Each number is 128 + 32 x the weight over its row's rms, rounded and kept within 0 to 255. Layers, rows and columns count from 0. The size above them is the row's rms in percent of the matrix's.

# layer 3 MLP down (transposed), 384x192, rms 0.255, rows 272-296, columns 64-127
size [ 99 106  97 102 100 107 108 110 112  98  98 107 102 104 100 102  99 101 101  99  96  28 106  91  93]
[[101 114 109 197 140  70 166 127  90 125 157 151 146 150 162 135 134 116 153 175 170  99 123  50 102 142 109 122 101 127 150 194  81  80 129 147 187 149  90 166 104 170 170 160 134 155 107 133 134 127 131 131 102 116 137 106 144 109  63 171 161 112 117 205]
 [136 179  81 122  78  87  93 104 105 116 177 155  87 119 196 104 145  61  96 121 127 102 123 117 146  83 189  94 100 122 152 108 103 118 160 141 180 148 148 172  70 108 149 158 116 143  74 173 120  94 132 131 191 133 177 167 105 164 110 121  74 131 161 108]
 [136 149  87 134  65 189 143 104 102 154 176 101 142  78 133 169  95  92 130 166 134  61 141 104 114 138 108 109 153 140  78 165 124 148 143 156  96 133 130 159 117 163 160 127 119 130 138  98  76 110 100 129 151 143  83 144 170  73 123 144 135 199 137 116]
 [167 177  85 169 148 119 124 187 144 192 109 166 117 142 125 161 128 140 158 166 102 158 167 166 153 151 109 103 123  79 160 188 129 147 159 143 114 141 106 149 147 135 190 177  81 154 187 105 110 136  95 139 113 115 167 111  79 179 130 122 174 125 127  97]
 [162 161 139 155 120  94  81 185 116 153 129  66 187 145 155 145 118 142 107 196 167 121 133 111 131 116 139 145  97 128  91 110  83 153 142 172  72 124 101 124 104 147 166 126 130  93 118 120  88 171 164 119 131  94 139 155 152 120 140  84 154  96 142  90]
 [ 66 119 135  84  90 156  95 131  76  82 168 105 120 190 170 115 132 159 109 161  99  86  70 153 128 127 138  88 109 125 155  90 163 117 104 142 123 118 118 113 144 142 157 129 106 156 162 125 138  84  52 142 118 200 160 107  75 100 100 107 179 107  77  83]
 [159 110 156 102 133 114 120 104 116  85 143 109 139  96 145  73 126 136  46  77 151 193 107 132 124 146 149 151  89 176 134 117 113 177 114 133 174 141 124 155 154 101 118 137  81 147 175  97 165 118 157 135 148 195 192  95 114 182 154 130 150  90 154 156]
 [101 166 165 104 153 158 135  44 128  99 126 103 142  78 121  87 118 122 117 132 153 173 137 152 138 132 141 150 109 111 150 123 100 175 137 145 134 129 161 123 148 143 153 131 153 152 163  82  94 127  80 156 101 181 121 169 108  70 110 154  41 128 146 206]
 [127 130 142 105 115 184  68  78  91 153 122 112 182 108 112  75 132 160 153  96 124 137 198 154 116  40 135 112 165 189 177 136 133 102 107 133 153 129 104 110 148  69 161  90 167 185 150  73  80 105  78 140  54 167 137 124 153 130 137 185  91 136 118  70]
 [130 156 112 143 161 135 119 119  75  99  92 140 143 135 172 108 115 162  91  93  82 122  73 145 109 137  77 151 169 145 124 145 161 129 183 134 132  76 147  97 110  99 134 192 127 144  77 100 123 174 115  77 158 134 105  87 126 156 123 160 120 167 145  90]
 [159  64 106 115 138 110 134 145 160 166 139  71 125 106 127  89 171 181 152 162 164 101 139 108 153 152 112 148 152 133 166 145 145 141 100 138 158 146 172 121 189 153 133 133 114 162 148 165 161 138 107  77 115 176 139 129 100  85  88 120 125 160 141 129]
 [ 91 142 147 193 122 134  77 110 123 122 121 116 151  48 133 145 113 135 161 188 154 143 133 117 158 117 147  89  90 142 132 104 103 158 170 147 161 140 124 142 147 147  98 145 115 203 141 100 139 150  87 161 102 160 173 138 131 153  84 123 203  57 128  97]
 [141 146 123  83 121 182 102 161 175 124  53  97 196  68 120 127 170 124 132 108  67 126 143 116  84 163 134 174  83 148 110 147 158 120  72 181 146 146 115  85 113  92 179 107 109 150 103 126 111 141 143 168 169 130 167  91 129 120 174 125 129 125  63 143]
 [ 99 126 106 139 105  92  93 130 190 162 132  50 118 191  70 133 134 150 154 122 149 101  93 173 100 125 129 170  88  69 153 117 190 174 125 187 114  91  98 151  95 138 145 105 194 139 136 100  85 130 150 167 117 103  92 145 105 130  64 156 150 223 141 132]
 [168  88 144  96 115  84 153 100 160 146 111 136  93 113  56 130  86 131 121 137 147 110 134  74  59 127  70 112 124 115 114 125 125  69 133 155  89 161 114 101 135 145 152 140 128 170 133 167 137 152 135 133 179 127  58 119 184 139 161 161 137 128 173 137]
 [109  99  95 133 107  59  67 120 123 169 149 148  83 156 102 133 131 121  66 155  60 120 102  65 218 133 142 127  97 107 140 170 114  93  90 117 179 153 139  78 144 100 139 146 144 128 134 145 109 207 116 119 175  67 138 123  97 131 104 227 111 105 120 126]
 [110  90  64 142 110 164 195 152 119 131 118  68 160  66 142 180 120  76 107 167 123 107 233 122 138 106  92 105 131 163 123 115 118 110 150 129  81  65 112 117  77 129  93 147 131 115 163 113  66 143 154 130 139  94 129 123 200 169  92 103 116 132  97 111]
 [ 43  83 116 117 155 155 129 147 130  85 112  90 101 145 104 146 149 132  36 130  65 102 143 178 194 108 160 138 138 193  99 126 121 153  91 133 148 148 122 114 136  97 107 114 173 165 146 121 161 134 124  67 125 131 139 129 120 113 102 108 103  79 151  97]
 [145 133 108 122  93 105 184 151 179 148 146 114 165 152 179 145  72 132 167 138 130 106 111 124 145 158 101 160 125 162 105 103  67 123  62 129 120 134 169  69 149 131  94  96 106 102 117 154 143 134  76 176 137 137 162 176 103 101  67 162 118 164 162  95]
 [113 142  65 110 141 148  99 148 101  78 124 126 143 117 132 131 157  15 139 106 115  25 159 178 100 126 143 134 101 152  71 107 132 178 183 174 150 145 128 168 103 133 114 142 161 131 121 131 116  67 140 142 148  75  73 145 135 138 163 148  79 145 118 180]
 [ 98 160 188 156 130  68 170  91 150 150 139 169 125 107 123  55 144 101 190  78 127 157 216 206 138  83 145 207 103 137 118 134 152 151 105 148 123 136 138 144 154 179 120 132  93  72  94 155 136 114  71 178 103  88 119 166 147 127 115 119 136 133  82  92]
 [138 133 140 105  58  64  46 155 127 168 149 120 146 101 115  73 144  59 141  63 125  91 172  91 139 118 135 106 116  94 141 153 154 107 171  89 126  63 146  92 149  91 163 106 180 147 162 178  53 123 104 168 151 135  85 138  94 146 174 165 129 127  93 125]
 [106 133 107  93 142 101  73 134 124 139 150 114 126 132 159  84 157 141 122 214 121 156  97 227 145 134 175 102 101 127 114 136 105  99 132  97 125 148  65 162 134 110 193 118 179 108 162 151 186 128 173 126 101  61 122 129 140 183 204 138 137  52 143 183]
 [128 160 166 149 126 109 135 169 104 103 113 147 156  72 116  81 135 103 142 190 146 115 102  80 131 180 143 138 132  88 121  54 142  81 142 113 164 156 118 116 126 177 141 159 104 198 103  84 109  46 172 177 106 173 104 150 101 154 166  88 172 159 105 136]
 [152 156 158 112  90 159 163 140 102 123 162 186  92  51 113 127 166  97 144 126 126 156 123  94  81 162  91 160 157 127  99 136 130 144  59 153 140  81  82 152 150 162 118  99  86  43 140 154 101 105  65 144 110 192 128  68 149  78 128  95 128 144  97 182]]
# layer 3 MLP up, 384x192, rms 0.262, rows 273-296, columns 64-127
size [ 93  97 101 119 101  98  96 102 103 104 109  99 100 110 109  97 101 104  93  96 145  94 101  98]
[[184 107 121 106 170 129 156  96 131 172 122 130 164 146  27 105 145 135 102 146 137 105  62 158 101 146 193 108 168  96 169 186 146 184  47 102 132 145  51 102  99 144 137 164  91 120 127  69 151 132 158 185  90 110 174 143 127 132  94 137 129 139 149  96]
 [171 136 167 167 152 175 150 116 122 138 156 181  55 104 135  94 105 138 125 156 160 188 178  96 118 131 121 113  96 132 145 102 144 109 150 119 134 126  76 180 148 101  71 126 107 133 128 131 147 130 157  78 137 111  87  87 111 173  83 119 160  74 171 150]
 [132  98 112 138 145 112  77 185 135 145 160  82 139 154 113 144 141 146 124 118 124 178 180 155  84  84  95 137 156 100 126 113 133 223 142 110 160 146 128 127 125 113 118 127 131 155  99 129 125  88 108 162 107 162 157  99 141 113 136  93 111 104 135 217]
 [145  84 140 135  67  80 172 155  98  80 158 149  86 141 116 165  99 185 191 173 129 148  74 147 172 148 125 201 192 191 173 140 113  92 162 131 164 165 142 138 112 131 148  97 144 148  86 121 158 111 165 137 201 175 136 139 144 131  86 124 188 101 104 199]
 [105 112 124 135 167 141 173 146 136 176 103 122 222  89 100 152  73 167 178  75 161 105 130 136 138 102 120  72 167 167 125 175 165 115 174  96 102 153 160 166 130 142 154  82 131 102 146 122 106 122 140 116 142 137  74 106 140 119  86 120 119 142 128 131]
 [123 115  93  99  74 143  51 132 100 151 135 120  99 160 122 124 136 158 120 172  91 125 144 155  99 118 103  59 175 131  82  43 143 159  95  68 112 170 108 187 124 116 158 137 116 121 103 174  87 135 123  86 131 146 129 132 135 103  69  98  90 103 165 138]
 [140  98 142 155 136 154 190 129 130 187 122 179  97 110  71 119  96 123 144  82 150 139  88 154  82 106 152 154 101 126 126 186 138 151 127 147 145 170 125 127 133 127 123  94 179 108 147 109 108 130 128 127  82 128 100 163  59 186 122 104 186 126 152 153]
 [109 158  78 107 173 137 151  36 140  45 103 136 136  44 108 121  85 144 174 127 123 166  72 102 117 180  94 123 118 162 108 150 118 126 160 105 107  62 111 108 102 111 132  93  84 208 164  99 116 193 116 152 136  65 124 157 117 155 135 106 118 193 112 133]
 [142  82 157 158 158  78 135 113  89 141 134 160 114 146 143 132 141 154 132 176 125 101 180 127 149 117 155  72 188 111  87 148 158 155  96  76 122 121 117 147  86 133  73 190 118 124 142 136 136 118  90 167 171 130 172 173 121 123 122 160 114 123 128 127]
 [127 109 182 169 116 121 111 125 108 150 164 171 179 155 119 164 125 190 124  97  94  87  98  88 132 139 174 152  91 154 104 138  99 135 129  80 136 109  82 162 114 112 121 102 136 155  93  98 133 132 157 127 192 119 108 129 161  84 108 128 120 120 157  89]
 [179 145 122 119 121 119 105 138 100 186 173 166 157 157 113 170 170 133 123 107 180 120  63 167 143 123  64  99 108 155  73  96  73 122 105 172  64  94  82 128 105 137 133  98  86 174 109  84 126  87 114 114 147 134  97 137  67 115 146  90 227  92 151 122]
 [154 115 189  53 178 113 115  94 115 159  74 159 113 169 142 108  96 119 139 171 156  89 101 136 136 126  82 113  75 107 167 129 106  99 168 138 121 159 120 122 222 126 138 107 136 143  95 167  64  77 123 125 131  97 101  83 163 132 142 140 138 101 140 130]
 [116 146 134 150 143 131 171 101  63 113 138  58 155  92 102 123 137 166 118 145 176 101 178 127 141 137 107 151 134 136 134 151 113 108 159 124  82 124 135 129  63  99 100 124 117 159 108 185 147  76 141 140 121 118 194  92  92 115 125 110 145 158 140 131]
 [112  87 140 126 104 150 136 169  96 115 120 123 108  76 122 142  21  91 125  84 112 140  93 122 140 178 176 132 120 111 111 145  81  77 114 160 126  83 166  93  64 143 100 113 142 152  88 104 131 136 181  82 115 172 147 186 118 148 138  94 114 115 143 148]
 [180  70 110  86 108 137 114 101  62  93  89 101 100  89 173 133 155 147 198 111 144 146 122 111 125 191 155 132  99 179 199 157  87 126 130 131 124 137  91 160 129 150  95 106 106 110 128 142  91 137 174  93  69 132 167 119 111 153 153  87 172 161 144 148]
 [176 186 150 135 135 116 122 103 183 141 151 147 109 161 172 116 149 165 160 101 137 138  93 150 180 120 124 118 149 112  89 115 141 110  51  61  95 109 109 113  64  97 155 117 136 186 128  81 121  56 172 138  86 125 190 121 115  88 106  97  88 122  91 105]
 [126  76  84 108 153 100  99 102 132 141 116 134 181 142 178 182  94 155 128 155 128  93 115 138 120 115 116 125 120 115 122 129 146  83 103 133 121 116 152 130 139 142   3 123  66 157  98 146 135 121  99  84 150 117 171  76  93  66 174 127  63 114  81 165]
 [ 61 106  77 154 144 116 172 120 109 177 155 134 100 165  96 135  99 139 153 154 118 124 132  98 127 152 139 113 163 162  93 136  99 125 119 116 105 113 129 104 139 128 135 142 151 146  83 173 130 156  97 130 108 123 166  43  72 148 144 156 123 136 132  94]
 [131 167 123 129 175 165 144  90 129 114 163  96  81 141 125 125  92  81  85  84 128 140  81  93 102 180 144  99 151  94 130 126 134 113 156 134  97 138 173 129 228 159 125  98 127 153 152 142 105 151 156 169 183  94 104 114  89 117 237 129 127 153 122 125]
 [113  97 147  45 144 127 105 182 122 117 131 135 129  96  96 180 142 126 166 175  86  98 128 145 121 172 130 131 197 103 164 197 118 114 125 109 178 143  88 163 161 117 100  93 128 125 109  71 121 183 122 120 183 140 132 123 121 139 127  60 144  44 167 134]
 [108 155 122 108 166 111 182 132  74 153 189 122 142 133 127 165 164 145 132 134 214 169 132 120 146 104 123 146 112 175 137 148 113 151 160 125  99 138 161 176 134  44 134 110 133  85  50 125 133  72 162  97 107 152 111 119 138 159 119 118  92 171  86 131]
 [125  59 158 187 176 144 218 103 123 137  83 102 163 112 117 100 101 110 166 120 120 130 186 114 113 134 112 155  99 140  61 132 135 120 136 154  77 142 118  86 105 122  98  96 127 145 118  90 139 140  59  55 113  90 148 121 141 123 136 125  65 152 183 115]
 [ 92 168 107 109 138 150 131 116 156 178 127  84 188 141 168 140  84 148 125 103 174 128 131 143 160 117 122 109 169 185 150 110 119 107 114 155 164 107 138 136 112 119 108 126 113  61 140 114 147 114 175  78  89 132 159 134 101 146 127 150  63 146 159  85]
 [176 108 115 123 149  72 108 141 150 124 152 113  88  82 173  88  95 142 177 122 136 139 165 172 134 117 119 153 198  94 119  71 122 128 107  94 140 120 105 102 137 106  79  98 132  75  84  88 132 100 124  99 179  51 121 155 155 198 151 136 167 118 194 112]]